Weights of a small transformer language model: 15 layers.
Each number is 128 + 24 x the weight over its row's rms, rounded and kept within 0 to 255. Layers, rows and columns count from 0. Numbers have three digits each. The size before them is the row's rms in percent of the matrix's.

# down: layer 8 MLP down (transposed), 832x320, rms 0.1, rows 424-478, columns 80-159
# gate: layer 8 MLP gate, 832x320, rms 0.107, rows 425-478, columns 80-159
# up: layer 8 MLP up, 832x320, rms 0.109, rows 425-478, columns 80-159
down424 108:140164126205119121133112123062133137134160099145157135120109087110144134094100144110109143135133150056130143095108157146117098130100066183149108127134158133137130122130149111169126119145131109132131124131118118137127132169109129172101137104
gate425 098:123151170108169113129125129129114119115126135116088113108125160145114124125161113160079117124124127165098127135136134122089138119144104104154150121163095120097133128139092130119097157128120129129132100142152131150113155116131149132126122095
up425 097:139128121136140155137141122126080145111078095159140091158123142112194119108144101150120129133105136120103126138136117162101113149086156137108130169087125124161117101135126126127133170126134109144109113121084109124146109126142105136137098130
down425 092:126169168128119103136121106086118076142163134108131132093114117085116113153171107117063127167136085134127121120116121119116101135099126097130132084212142110084116111152159116108115114117115132135153155138182138154113186097120142105119170132
gate426 095:083106109162171100104126166142090169134121097173156106084111120121110093110153148105137112144135133093153139124126131160117126102132155140164135138116141094139120132149119122166113140118153114134118139140154129112167133093136160126138142115
up426 099:122073130180145146125097088133111089140160126099139134117097137117123117176131099116105103138147152132097132147139135119114115132127137135158134167143103104133178140160135158127138124135124090126126127117099091126159118143145105104151144113
down426 111:110162140144115129141127125158169141098092121125132154126127143121094177107127126143104101121121189089096100121112124137122138127155133174172128146096140131140152120154148132121125137143092158154124117137157142153132117200111119186135143144
gate427 101:115112153209153181132143129137143154163128149146102136094183154061104103098157160136094160107115137124122103149124154110120126109151125110129134167113117161140132154114143150158108156128119149089130130098176132105138148114138135110136137138
up427 100:118131141127149153104159130112108157179106131137111112116178159056105119115132193129081103100124099118105138133108132142094122137132098158135134169123124143155124130125143188171108125124144074148141130123170132132161148115160153127136136128
down427 104:129141150143123078132105098116129156137094104121101155123106127120153122113126145139113159121105093107126124113161120118115141108132134125154138098119071108162094132068158114107148134087156179115086147123147090121155140089096149138178089126
gate428 106:127107140096138120141134124136130152095132135146168126113155156065091095147156121117143165114173128157150084084142122186152126100153160175141155123122150149122132133130113145166101070098137079111130142154154142092130136135111127130145150111
up428 108:134123116143129109139111118105152126141125133109180101154136090169158140141092131156138108119137150141105123160104116121121167136126120101154126108155098155108095131113136115111085146113135201140108173120093131141129122140143131150160159138
down428 107:176111124119092123149070142125129191166127122171079152147106121100100140124075151082187098119118154118128146129097109112149100103136150125096122113130152116142135128151092145121115137138074155128137140104106129120152125125163128162111112110
gate429 103:142163071117148121112149131111072108133154123108126124114127153157130122133167124163117141125130135118141100130156140105130147137116121110125100102166150126153135123117124110142134134098150161106145127158110156112177141164142083143129132086
up429 106:139125114146110112125136121153099113124111130126128126151175138162153117121161118141085113156135130143090151099108155118160115162115164115110145116168160111102106185159089121143134141124113091134102121136097134112129140133132124114123127155
down429 097:103097169139122168175090123128109125137131094126165163079148144134144077131118144142110112176149147140126090134142117135082122116117117132138116140132090136127123093098121145128131127107156114122118113169130159114166118131151153125122127105
gate430 101:129102117156159082109180156116158122092130088138137123120133126113125148093144125136109108133117130108137116157190122172161155125128128108124143155136116115118154183075163155137120124124124114145122167143137173122134131123146149114151105112
up430 098:141141162121131094082147122133164140126146173116102100098114090157134117121132126149094084100079115156150092127166144160154099118094115133151152161124168139152133127123095162127177129108137140141150137098114085099151111100157161142124125105
down430 096:114086086111089145157126099138090137166150168112161126131122143127125185164143140118158123137103144117138128175124127111118150150164124135125118147079140088125114133099144119091133114096136147138117130145164145173085137133156111129092132104
gate431 102:131145100094162111129121133128121149113108147137101146146151134135139097137078096145114162098098130119156079120133126175168134118130123163140144115118137134121116150118144144167066167114101123136150167141134118132100114128128137078155157172
up431 102:151107200152093159110106141098124105143141147119131122136136165148120143104135093119150145112142139094110198111124145111114142141156131140146155135103100092143136110072108115103128112140131099109139086140086131156120146117109105163166140107
down431 104:101107127151154107155136139094177152099140127145144078093129110091131169109127098166106128190109128104135127151134117143130132115090118116129120132130089129141154165123126141120114118162159116117139123147129116140118158135115144143154113133
gate432 102:092163117178146131086081136126175105104130155140120094096136171143157101143110115167098146137132161126129088141161150159116150112150112124161120148111118161116136139149178128143150096137089145147106149105125143110192159138077153140133184117
up432 096:140145111118139089144148125113154142111113128127129141127128104138128128135111099167120115148157107117170124112112113084114117120163142126101102126140146145159083092138110133150138126156143165120174172138119150072150112093147165121136146113
down432 098:109136118109109091148139154194127090124172088126116145128129126165101156102153169113156131124157139144120105122126118167163127066151133168087141138122126106117153168133099118117122141183088129165109103154128111149102134168174118131086151133
gate433 106:134100115092157116121133135157122156127165056127141165107081141147127122075124134129094111082111105122107102138187125154095154144118126109143135117115124130138121116108181106171116094132146122115154133187157085091090152132133106110115121142
up433 106:114138112139106139171145084109145127120106111127118116108134147116128118107148166143084152111139120124112162118100163144128132160206112135104142121085111114113136137127119150103145160147107129160117089127127131141120126131107144125141162139
down433 106:138124161187111112147117062129135068138141148130151112134119138126141069153129115123141112108147123126128076138129132136176149113105131129119120109106130124155112131129132146137146152113167116102141174135125155136107112129133159132123153120
gate434 100:113094128136135110129135149105153137111130153096115146145112135155134150136127116140146151111149090097109154171137145166089138110165154125132182075121091121127140124112149140135090123112111161099138130179142136159155168138123155115189100112
up434 100:101131103134145114123161145155156130107159128152108134138095121158106067126142165113095137119152114137098109123125142115088138117155112145087148170106122104149187126145143140120147131122125127141060135097151140116146097144110167162114138110
down434 095:094126164119165159132092149093137142147093142104107131107182154136146171130078128131157158163136126125132168134107133152070133118115074134195147136141147136131137139137081150148148132067101141124114108164113137146108124122158134100156153113
gate435 099:141106106138156143162152146149147110162104089125127130106128134078129164102118152105148154114112144148126096122128105125133155124138161104107106110153122128134119144163118117122074124089130098158161135147136149152107138165133164100103116122
up435 101:138142164144107117164136140159133100075127134156140107109118093103110124139118103140104153102087133113076081101151125142105120116171147145107104102139108129106088123118121144139117104162093135133147132145159132121076137092137163164108101129
down435 097:133168163134102154111130117140131175148144113117118125059119111130141119134145158107142137133118115135098162126116111161087121147135140126138110087119130143116097122097124087099150115091126117135093119106114047151137157123144121110074117131
gate436 102:119123136135107204139130162114146113106094098132100143107135114134112105094089140142152133136126119100122134155138125144147079108118121163146109160112122137120190188105141122143126124083110103178120131113146172096165092116088120093132110108
up436 101:113072084137097154141117131085128118071169130116133116106102142176155125118111142156160116160148092137137145130127121130097129095122122120178112120103122153095144133138158124117192124155126113123129130166124109159105126100145151159070144156
down436 108:150129114147131131098119154101114103120079107186126092151121093109097109149098098173118076147138107117150129106136110141141110101146121159137129152131113098144133118114157156127093117133160140154103104092136133099148138157127106149152096097
gate437 098:161091123133139127164169164163140109092114124167131092097143107178113123130135119149158169096105102108138114148182115152131106127158108129138115131155105101143149138115128185141119109131089108146156177103134133094169141108109132135133160113
up437 088:128145134127194096140093091108134126111110178115104141080153159111112150201157135162112109183117137135131141099128135171140111102124132119126153142155117102113152132115118136141166125167143183121163119162084155163108126119137081165176133107
down437 116:132116128120120118103128152206112133155140143134116133122129107120058121110115109106129124126147172182121143135130123127108141144123049227135127133123134107120125118156129133150128134221120152130126126145135146139120136219115117068107094141
gate438 103:102129102119135125119120105129125179120132108175114108132116135084070135163112137143119139120165178106131119106127135120101116151139137127107090139108129100151167139117124109199092119130134117141133117177166155104157135099103135108127141161
up438 104:146122115118116079122140153160132147109115127128158115141116094110131091161136098112109152139134131079136095076119164068132103141129136106118124137112117132161093112137152098148154112121140110145146105076083186155137119125121126140134143121
down438 098:105165090126140120129143080123103081128156141147113154154109144176122175158065119140138173095094138106096151168141114141091133139125147110098140127152120154099082147145114187123123126143140118116115117142168137184115126133134171160099141126
gate439 099:088108145120128122105123150106106118095098152090102094123168151160096139146161151114112144131116128131175129163139172111126152126062110086097108143144093124158138123143131136161119112106105137129135103122159113147125165117124135135140129142
up439 101:103102128084133142081141091096135107150091113161166132171092168162121129109139142156162095175115132082104113123090087138157150180111127129134176139152134148109117146156169135131173138131170132122109132156096145121107142121142148085118101117
down439 091:164130127148141097171113145120108085116154122086077096148137125159140185121148145121109132122144147138131160161113114110133133122107096130130131135182148087111143140138121156125137133093159134119122125144121150130138118113165154098137106096
gate440 095:148161159134175093111118137109147160178119099119161090127115167136110105113139108089131140108096116144099123124142159174171069120132120099139100103170128106106143120102123166171137167109131135144135146135173133122086106095080168119095100132
up440 092:151118143144108161139130101140099133127142112136122133125138135136158170110121119124120130107121161121121158110126123148144088140111126094112133149118115162171123131179124106132166103129138151164148131120171142112135104174126149163165129137
down440 092:140161101132127137143127137147139101148155158117103130151134144155133114115115180078165115120133116155083108105141176125088144116158131127119127127113155137111142144122127139101138129132139117120106123168103153176126137130151183099097117164
gate441 099:108126106137161151123168177134138093129123097151129128099145124074126073130141153139138137140144092098145126152092161117139064116165129115158121145140165186143160133141152122180128095173121131153135132100134173110156110088111076130129119122
up441 096:132091117100164117108141097146148153154174102113135116118154166106155141180132150141100111098102133121107157097137132124165101132136142131128144161110116091085114120130107151170132104169138100101149173144087118132087116122154101144150173152
down441 099:130128127145108139151150141201109114113121125135122151140129130154069158101124117108108143142131199169092105142150126131141126124163059204107102123123097103123141117162107107141126133255089116149148143161152155135129123193111118065135120145
gate442 101:169098079136136113150122163168138124117143116151123158112166183103130147113098164130105157155142118138118089123107142166163135131145172107169109130123117104147145137124160109114051102109139133118151140136110116138159139090125121124102120108
up442 102:132114144146139135133080077141087077158137142152116154193100069137164132158148162143141135115132102141140137097135087102158143146084147133151119143124146123164099102166116107143162169113100159088101098137123088148076118117114075073072124122
down442 097:096109131147136107132191131157137114119113152084149154080133103129135140155161147136124133112128124123109098137129137170126107120120129146144135111164158126103088111114098106123141103145096111161110142082123080126093121147122142142138164115
gate443 100:097098109120129176129136160091138115152163118187107099133169141108151109070135113117130122100178121109130109158125132115163092129146148143152156104098122129091170108152079134146118117097150123143101150130152142116105138127149130116131136108
up443 097:173105094111141148192157139132166111106114170146167127163151115128103107145137114148124121148138129150137113135114106107131104116171149148156146129128108132119145140108135112152138117126102089115101133146128133154116109143100166156116106148
down443 107:134145152125104103150135115155072147140104137131117129129150119169086128110115143128108102116141165091123137119101129130116151149110079208129123117152155150133097141142132120127128129160152123164125122168150120125170145199113126156179125166
gate444 097:147106148138137159116140133115144107141094106149149111145131166102166155102119112126134151110128179108070104136144148126150129132129137107144132130131146101141094133125119102123119162108159108108134132175090108110122095125122126148137122123
up444 098:150086141117142116140152127144173123141134134118108136120148148123147153110163108134114149129142170118126105173137125132139160118130100113123138166107162140152110128105124094129147157119143136161146099175130127083110123170139130150147146145
down444 095:103150146134100100127092124166083113117134099119126148161149150091142085116115116146116151133124138129110116168166138157108111139142147124134137126162117123171112143145130145134121088149081130099163107085078176170169139150076136136138101139
gate445 097:096118124132134131128127122131127139127145141162099115086118131163122125111118108106127121160126124184122100113148170135106137124168113124109130087181126125154163161153136171105139120092090095144164137109131161133125098126123158111126091119
up445 096:144119139090109118146122188165137143082164095169149125142125126107099126114137094082147145113140094151118112126144118135094102142118133132076101153149142135140115106125105104118116149125135125127121096090146163130150123161137092149143148169
down445 094:118108135092143155144150119139108158112104132150113117137130123109091124135139148119140125130117148117156074128159077102167140174133153135190108108107110126111124154131120153144104131132137189128123107120089113108158151139112086146129103108
gate446 104:165116148110143161076140095120182168111100120148106138095118139093100161105108127112099144115103143106085121147136103098159105120114137151084085129105114129140116123156154128134135138118153133123143101131203136121113134169143139083149145128
up446 102:152164117114154098119080093138128141175116127130141147168143143139104113104154117104088160128120167151142138058104107122145138132149172105085135175150147071105151138138122116122103168135144125136125081153138124102090141074142127109153149112
down446 099:106084130143109137165180186119140142096117130104107113080132139114149127144134127101156130132144103138113175151093140133110156127136137107147111163163083147148114148104182124133126104168102113113121102171127126144151137122105092115075125110
gate447 103:157096100166139130190135163125109106108132120090091123121116138140124112156096104126101173115137092115131079176102120172103101106144158130110152114146109176147201136158113115149109156132161104101132102130102138150120103131161122095093142115
up447 101:093147192149134115111138103149113137115107138145159074123120154141089131124110103114112159098133160155126067157136108126121105136146116142123144092145167108148133148133123127121107134111131113086108103119112117101124132078100116121102160139
down447 100:121113103139112157137165137110096126149159163088125139110098143106140116134175127126172173140191117153154102098177094138081143122147159095109162141158131134153112129113109109132154136148133126131129106163147163180116137099111115128107145101
gate448 095:100145179128136176115129114128166149177086158140138163104111119080129075145113151097146153120124164159121113146124125134176100110117128138101119130136141146101161111171120120165112140132106140107126108136115115117134144097086146122160166125
up448 090:162100137149166164164133118163113116113133111089124168132112093116126131110108090162135117104135127137138133158148113181176107144141147120106130116139177108146121151147138135128127177113126126096143158125153112102122097145101103135122161132
down448 093:119136143105133127137139122169098138129150110123133149108141124115111112132144142108150144154143174106083119108112095143065118137121136157183097087122134140127127076146142149120114153130094091128099149167136122140096142158101163151151081120
gate449 096:110117100126176112154126071179122136122129097126161130149184085079115126123105107125087131125101153103136130157108149123136094145130120142118175132110152131139142160125125099165101155109106145091159178104109089107126112148151115119165128132
up449 096:091153178188134145125116094131117120112142138096135103144122118168122157136163122119092151144115105081112136143132122091114110106123138146131092139147127158084168122148124122134141115143110111127085106121133168114096137148158090125170158092
down449 132:122115078151150124116113111182176143129120116139099137125108132130100121111123132142141107126149202073124139144139128135121120120183169187129126101151135148115134142120129142124125135149122161138124102123147115145127121214130134204134148126
gate450 098:108043136135139154084130169092108070139148089123150122131145121116066115151138095142133111121116119161101104107159120097118072099067147129127122152132132092121108128151145130143121138122130119136122138137132176159132095109124120152104121139
up450 096:140157123129117144113159127135112136104115132181102104113130133133117170167151162138171111092113133097114067183111154146160110135143150117107131190133146135151143108138114143125150116133172111102124130110184148119131119092124139124111144101
down450 089:139131147150146132113096097143110143091177125109100139154122155164100046146114111136066075130088119146160152131136100103106106128127130132157119082108165110116094132138160107115117145146142126119197121112148144130131157119124143120098110155
gate451 102:108119104122133163104181135131144177112140092094078132116123195147181100105111066139156118120144123156130087103116127136141119128107125134148109116168108150125129117148133137172117145112149130115111108118156182145124139132131165111133148089
up451 102:138114105115122101094156097103139157173127124131100125135111222115146159171111156133140131139133094148122112138130134132108120093147111110145131153120099170141113134099110162130110167121104124128106133155135118106098090155142160148106159106
down451 101:106141182143122094143089102118107103160166066103132142121086158117132100160124100101156112130140129124147133117121138133084138144164135109124137095151133098111137106133102073113140177138150119142119103097152112108068116116138152119086137122
gate452 105:141077095149115160118140159161147097106154066137146155151131133107130118093139136113090163082135092114125127138152127107105153122113145095125118160096080140136165152088137072131109096113125112153177091158121115135176159131133152107142136161
up452 109:086154160137137103111162125108127152147095172157091128095132121110125157178132101113151093159122148133139149107083152126107120119125116102142133137120145155154101079134127135139114198134160146123146131117124136118109125185163130132121074128
down452 105:097131138156125180112112140101117119120106146130091161123136093142138128115131128121160112088101138093134123097162149125142158117087093135107106109114153199100134083118124132126088128100135072135145120105108100147130094135080118140122127127
gate453 100:113114097141116130107096099108139096150112094142117145139118179141142113105135203106120127079115170138120094179142150116137048135127098185164095118128100157164138135125123113170162127102129138138143113122145105138129161111180104104168140152
up453 101:117135153123135150125116171148137129153126114100130128110130132139139126146069131110141129141112105105106109123159165149172141142162178090142153147119138136108154173137106170110132150123162142122092114117195132128092123125091122148132122163
down453 107:091148162115109156144142137144103120107118141144131140124112145131098100141114155096097129115130127128109141133112136096138139132155097166141106090115180127110120131144127084120158111154141132120149180101129135091137127147157122140070130096
gate454 104:154146133139135162172152122122166154163137139121098133117133122106136145136117138111120137116078100142194106130114134118160154150127173136152098149167154110111143174143136120140108104085142142155125103134153169114082131149168164138170091131
up454 104:153129136134112137108108087145147140096164105142098142128120135112137123091079146125100086131151113129165109128105072107137081117102130112111129136129148109097122139141098070141143165125157108114131127124159117112124171093123100125110110122
down454 099:080141140148121125115132121155123132101143145110144126114137147120122132141096113127056132147128120142112128115148115139157108145125125142169132106132152152130122159141133161125170153130142106128116146131126117144136129160136077124111131105
gate455 101:128128095117142128114130109118136105098136077152125122123103107140134145142109082128119112140138097142132130105168112133171076115128169155087128150090137116100154140113109111157120168111158157140138134169121149139148130145167110144109088126
up455 104:133121132074118183113115143113127110140125118176151147121133145125151158114117157095137165104137122133102134121150108100129109120149104129114134129116116119154078097088100128075116084125133133123171124118095143108134107132113131121165144136
down455 101:166104159124159087146124138147112187127141176139132140121080156120142102132110084126085108143098125117109122164144111096119100118106157130159191118115132116134115144163148096126120137083160097122103129143156105120104172143128115139097119115
gate456 099:087132151156140115113167082122128118101109151155096154125110124098142113148110115107102146137144113117096132125117136131168100145140154136113186136111120115103128113077187109168142144096122118114108139146104147112121131098151105097143143175
up456 103:130145161145144145093117091111111124111097123134127129106138131028129142129072072130136116118139110121093155124163121144161127116106130103121155133138109133116101128120159125144150180137082150064121139137130099139142085083152120154156144137
down456 098:137068155117136184149107118164146141180120111084039137123102099155131104122104125083089142116153137115093117181112138135138155134121158129112131106150136148142124148109108087088117108153131139101134106115111122119134121146152144131105145200
gate457 095:108116077125120113126158171149122152093102049165074131121108093114133141154130143167096158124104101140117098162133102111122133112158141129106147115149105126168148142120185137124156126108138113124152126096132118099141118111143155111102099114
up457 092:105117134116132106108141098126126090148149148125149140154067150145101175166106109157123159171100116150105149161122161135165133157126124161099101114149117108140166143092146118135141150083112138112116144145119122109109115136124115120125078184
down457 103:149117099134079129159163167086105134113125153102131103092135143122168137113092115172136075121165108191124117125132120142136137100139171075123168113112138140144151176146157123129113119134095116115138142142128119119147142048122131085146116123
gate458 095:125143113119179129122144083111116111124145101146071119155103140110118120125141084148104174150138142121156109145139159156151128130160113116137123099148080131128161165163132152185096096147129143115097136114152146137173124143086131100091140149
up458 097:154125133124093135104101126103135122125106126168082160160108142136151166127073133122139130110163147118125148160083153086113111150126112124124147140139129159155140170144187128117107109088117129158074097110119122080128121150112136127136092133
down458 094:124129090101144140127125097073149122120163099106126156115107119140151104168160099089099119146104120117159102145142093118131156117148191071129114153128116139164145144113115115081135110008128149114135154091122138135125143069133131150128141131
gate459 096:148154128140156113133111128171157109147067154109098101156130087122137127153118106134137141133137140120124125164123106168126094103131122114118099117158134128081124162119105126140109137134133117138156148181105096093145105141179114116112116180
up459 093:114133063106052139143161152142082141128115094140135160143102120118090127113104164163118161136121085155129102143090125122103142129125142135099113121116091107122120173116104151126132120143117113116149145114156125149128113149169142095111177144
down459 095:121101144133148150166132084143149140125116116142132158113141136126123123160138151137122108107142183143150118163099118127124139130171153108186144125131126132104137146154101118138131108114099146136153116174128083124140143132119158136086117119
gate460 103:143140113117172109174157130157155163163168144100139141136093140161129136136129131132121124123110181134145097120150113132080125125142094167123109103126135083130127143122148147112146101138119134129134143168091197111168115057149147107072097087
up460 104:116148155130128108159121122187160099095134137126176139108108119155084082141160155116086164148121140114103139116096132143109146119106127155138145129091109108119111172140137136162150136142125143124083152133154163133143133131115096110085176110
down460 101:140145097151136117113131107148144139173191126125099119089131131092134106127092099150129120141129156148139126183114123112149128148157124137097146147134124137177115077130154109128096066163129091156122122105079174119148112145146144125150135073
gate461 094:137166110159160119139120123135117172102090092180099155143142091122103127125107081145087164137124120111096111113136118109114109116141177173124089114150118125123184104132111155151133103119105145131135101122150128127144105142144129129128138082
up461 093:150158123119148139129099144115131146120101089156118093127119100108144103113121148071083108180111118144146159118122158103145116165103116112146107136139159130111153119119170094076109171167157163160119116123123133103123121111111112088119134101
down461 121:134095099130112143109128109185170102127142137155104121124125142135094142127132125137127110108141155070122115126138152135137132124129205151138129115091114135138114143138110130137150133107104143128112131112131100131140107184134144211101144111
gate462 088:062094112085141128107088144095138103137161118154132080109077133131141115116113135080136111120125123105151108131108095176136116116071126134112125132101116169176118149147122123176093131150113141125117075096126167121123159128117166180114107155
up462 089:159110126124136098145103125156162168104073150122135084140131084118137133129104153146156102151132081140161144149130104147098128125119103104113151123128129115096102130104196136132171155148136125142100115148138122147116159052152114168173110125
down462 104:109141124154149142126130123137127136127154105126138128134147143127126142123143158146110142139091187065113151119110152127152142124125036218152118118112146129126125132144103131121128134179139156108156137132138124142131123199119127164109120117
gate463 099:127108094154141182122138183142138146121115140161107150110105104113107149074104128158123127111161134141139105124151105166147115116124107161156116125092119123164114109126178117151084167064093125162123126138143142081173121100137153127132126089
up463 099:114078137103110163129161128120156147152115182107138152111135132132113111136135134131047170096180096128123161139123136128156158085134153121114131087136135169124126095158160169096116134138094143157140119167145127142162155155167143150135147097
down463 106:131128112142171159135106183151112137134145117105111106122142088108100128121123114142123061122140140128112091154106101106167111152173092165150116122124149118123140159164122119138098149118136137143128110112119159074154083184136140135133105153
gate464 103:139168143138126112132140103131183134128119155106137126162156142068121110115128113108087139141154115129110123161156138122106127112105180133168129110165119157126132119090151164156145112112097077124156123153126144156152139140129119129131148116
up464 109:126141091119119121122102106107117106120115120119106144083101114113112156167169135119098170146175148117144141117109109115131145148119128112119058120099144134134130138159094115127111139137155181119107152174118154140158119141118150124171109086
down464 102:139082138143152150150149135115137129172129092186112176112135125136117161118191121141139103160122140119122195166119088154164131106158105147123144137110141144131102115131153113074106129180174155107114139117132101104131171146163150138143092133
gate465 101:097138124139116139140133141119119156135114118084094129131102157138159080121091149101074102086115102146116127129140134165115124105143113117154125128130131165085131137115135095139103108139151077113127098185118144129135148089143129094132140128
up465 097:154104140134117154079154144107081176149155121124132135161100122127121074120159149144134144153133124125132132112099150140131102125132129133114132141104172133109097115122161133128130119147121178129168124148065138136137124107147089168110155115
down465 097:124132123115111128125119123161085077101098127138152077072144168106110137136132159130139129154105141155126120119148098135154122128110139123084109138189102106133126147124093123125139150135110148139116145108173137152136134123148175108070117137
gate466 096:101143134098131132138132107109118129102104142167139118125134134137122089127127124079117147119117131115133100158113174130147140086108111089145102114126106153131158100151128091113126097114136112093120118148112110138126121124146158145134105160
up466 092:147121130131137102136140113087131110137136161141100150104150110196113123150126148097116157148163154130130107110132173132131105153112121125156104124138096153118135110133123130130145137141145090138136122144100156118153145129116137107130123112
down466 094:124145138103113107096135120226105116143130088142133147141117118145089128129168127101136118128109099189112128132136148130146108130155132177080137136101100128103145124169115142156136143172164106109106123167145096093112099163154112079145106136
gate467 101:127135091118145114133124166123136128098096162161108110106134125116114091134148145143101166083159131120096094098133151146138160113119128160128138133097145169148115106134130129144140112136099098134145116113096140108159147122131123089152137124
up467 100:113126148161125120132131095133132148129127122125123170151111138155110126127104098121157116167093146107165192178111123105108129104139129113123090164119178122080129188124135052103131131141120125127132165135134142137135112136114141176082115061
down467 121:102123110151135121107138164067092139118124151126130149124106107108091135101120140122120127128139142087160160097122104136129127144125078108133113109129160126138104131128141142129141123128145139119118125186128145112086109115097124111146114120
gate468 089:168111151126102144127138143107122149134108101126124133154113101097096121150121148090159127155127142165131113135114127090125104115120164161096114145136130169154149120137154122133143121099165112152150148116106142115099140157156131141164128112
up468 091:164132138121129174155079152118126119144114152133132122128109137164084139129094144143173162124161118130113092135118120110140139117132158146137112099088113134109106126112134088138084156120118114130165103128144186114132104100148128120137153119
down468 088:103133118110104049130131101119087100099134106133132127121086131091147104098120130129077077113123100135136177135116139171148153117142161085140152143168101122150146126123109176101158126146118121141111140158128132117108152099095120125137138128
gate469 104:167165138109138170106156154114125116157124133120096152094127158129111104165116135113127150099142140113067057105090146096175137159171116141095101174104133119109171134124099126143120162125132145149124090153111121106160200123157104134174145132
up469 106:087141102106121141112093140110103118111100129133148113113145157172099129104150143143085107134058126143111155116168139160130135140076086112117184150131134147106167180125141129130158126130135120118117151133166122103089119114101156098133124139
down469 102:098132113140131139124067126116132102111133099096119127138162111059121173105123135128074146121124153128099151163111134104151123107108119130147099166166127115120140073110140141133174103154145109095118112114103136164163113127118155127123150116
gate470 094:115179124142129123192143153115151127156124155114127087120139144111102127133127098124148105119156156143118137155141136127142106114167120128183125145101128175134079142148117180113060122131138110116093109157155122139149119136114098083144106124
up470 091:141157134128110133150101119146152134130071120130122121121103115117122124108133129085125134122090113114122124126108136090101155120147141116071139165148172113118132123134103133122125121133159165180123094052142102047141118105118133079144131157
down470 088:106101083121108123139127117095131094138178139139097116123064127145087123128052113132163112116108141085158138138108146147144174115079146109154145096125150144156136108136134130139135160102127119125104163210111156185145119121129130168118109157
gate471 097:127086115128150126160109105144104148118102149132083129120156084133149138162134087147138105154119129093163153095139121142097099146137119117127080132155119111134148102137141107150095170107121109165165105151124123143132122164160112099130125196
up471 095:111140164121137160120151154142135172103081131138127099090137131099127135153149117112145161125154117137134125131129138140083118133122134149125157164135122160116142156152108096123118138139138128113117104154113105177110121103126136095091095145
down471 091:094155129130163117176090105137141125120114203122078164156159135156128065127118159125101157146088136114145140154129090138174123073134103148103131086110108099155103103117161154164139190133151130088127111105128198133157162141131109124098139109
gate472 102:125112180144180165099148106138167097118154128173154154086150117109129147131146120116139143118155114147118128130134134145167071127110125101126124135147137162137120103148138114146135117122142174141186118111109183125133142148106103114118103133
up472 105:094142120135137114104157135164121130132106119162152139137139093085160134124121121138080166122115121118162146132124123159124157063089142121155124124096119144149126139173140115108086098132102133165151126136111093112130138144110149140160078107
down472 102:150147162124148148158107091110127137113101128094181150129134096134152141138148120117120120085093088153126134111149103123152141132157127096141113164149152090098096072123127088140128112166107153130133094093130168107081071084150098114136144119
gate473 096:105152131115143092122137115141153150132069152094117119120126120161124169130114100114082149121110125149119092188132120119154072138094135158126126152130096129101132190134132150150119125118128134137109110115133152115173107093130114144152114154
up473 095:132099131115134146165126148105119091124176134185116145112125139113145079131104113146160122121093120135141127083148154142151104152121147155142125119121081147165092079111104160117117140120137126121116176145141101147110121151102118143120145138
down473 088:143176150106150109129166118148115132164113154140100146156142139138094162099129143162060137126156135146110110142146111129121094138121123132135143199141126156127125185124179125166167097105125158127137153143116141099170116167167128130156113157
gate474 104:087140105128150102102156147130125127131107125129110163068134140145100143109127118135125137139091102138063110129170123136161119140147145086173153128086088116078152158117110157109127111115113120140137103159119096149130151132118109120148130142
up474 100:149128119117115131138144100120096125058111117108116101099130121130126089107147120119111088134142125144156113134123117117099137143150120138126120101114072131109176158164104124137140153097125121190125129139119141129112166176123132119111128131
down474 089:158112131126120111156161104122161092084123147121144108136135145124182121130157121099139202141138130144115124132086114169097129144083099142117070147155126144092103146138118148090148123037108120136105112117102145154130111134163149106155136123
gate475 095:120141102164153149094106113153112166123133099177116130143127131154101134168114104144150128137138135141146111124142184152117099144087155119149142130172107177159151131162135126156110105124121122105150129119141119192126157169144171094163144082
up475 096:127136122090120118061115178096096115158136181134137116130112146149128112124146128156141111115112115154134090157149166119157072087118130142150139108134142118189131149124160113113121132134089130120109158136080111121142163095129135150135101146
down475 099:124140137112138095142086086115088147078199099109106164137110143127183126086141140099132126116149103178143123102104128152100155159135089120133139072137154084114105125137112117127165131120136121117157098161167131139111105094158157069129134141
gate476 105:131165142156166157157141122105122156119087119125125165101155133143157112104127111152081141062134115137130114156136148111158138106126139149105130154135122114102167144138118143147128176102133100175123126112128145102102097138131135096138156152
up476 107:130133042115143163126117114133170118124142091151128144137149127129137114108094160143117128110123128138129125099147170094179131125097174157138112126118110111095125095200127098104113129107108148139128129145113104127151083138132125148146108111
down476 100:108122124141133165147102102142120207120098148137113130138137121105125121128160142135157098056081149122160139125127193120100088093088131140090110132097150125147109140123139153145139126139137097148145159174126121130117109131160111140120142115
gate477 103:075112128137167119136140109143127120142117120173108102137113112100105122095145096138059136155147115107137134140141168151117096123129149134127124174138127119074107158180131143160128107136090112153120148149136134113108097130158114128134123109
up477 104:124133135089122151101113120090085126137112163112108095159091075144110107105140180111142080129092106147115127147184136126188137200162070093110101130158179107127131152129079106141122084121124120167076127150086141141128123134158108106137117108
down477 095:117089145102141168123127111117094132126114162131090117141121127115166148114127146123084118169114126109161135181135128137086128121103130134115160197108107132120126123133106172160138137039102139105168148151115100101101110128203117144147130162
gate478 105:141142147109121128141195152119111173132118090104162133086139128107172084099159149127119106168108146128131127108132127137182126152122146172141157131127120128130177157127111143153142163098169128100135154114114089133112121128126115097132093160
up478 099:144116091095127164146111118132122135129095123142150099145102068142118171130129118101150130124150084066110120148134086147120149077143116131092118109155167136150146082104122150110123100096109123130104135153112146114114117104120155170170171125
down478 102:168160150099112118143169101104134139128112116120160140095136075120158091151162145127124137164142105104125110155105122131129098123097145132119138110123142147137157157119098120161110141116152161057129154155107113157081105082111109143133120125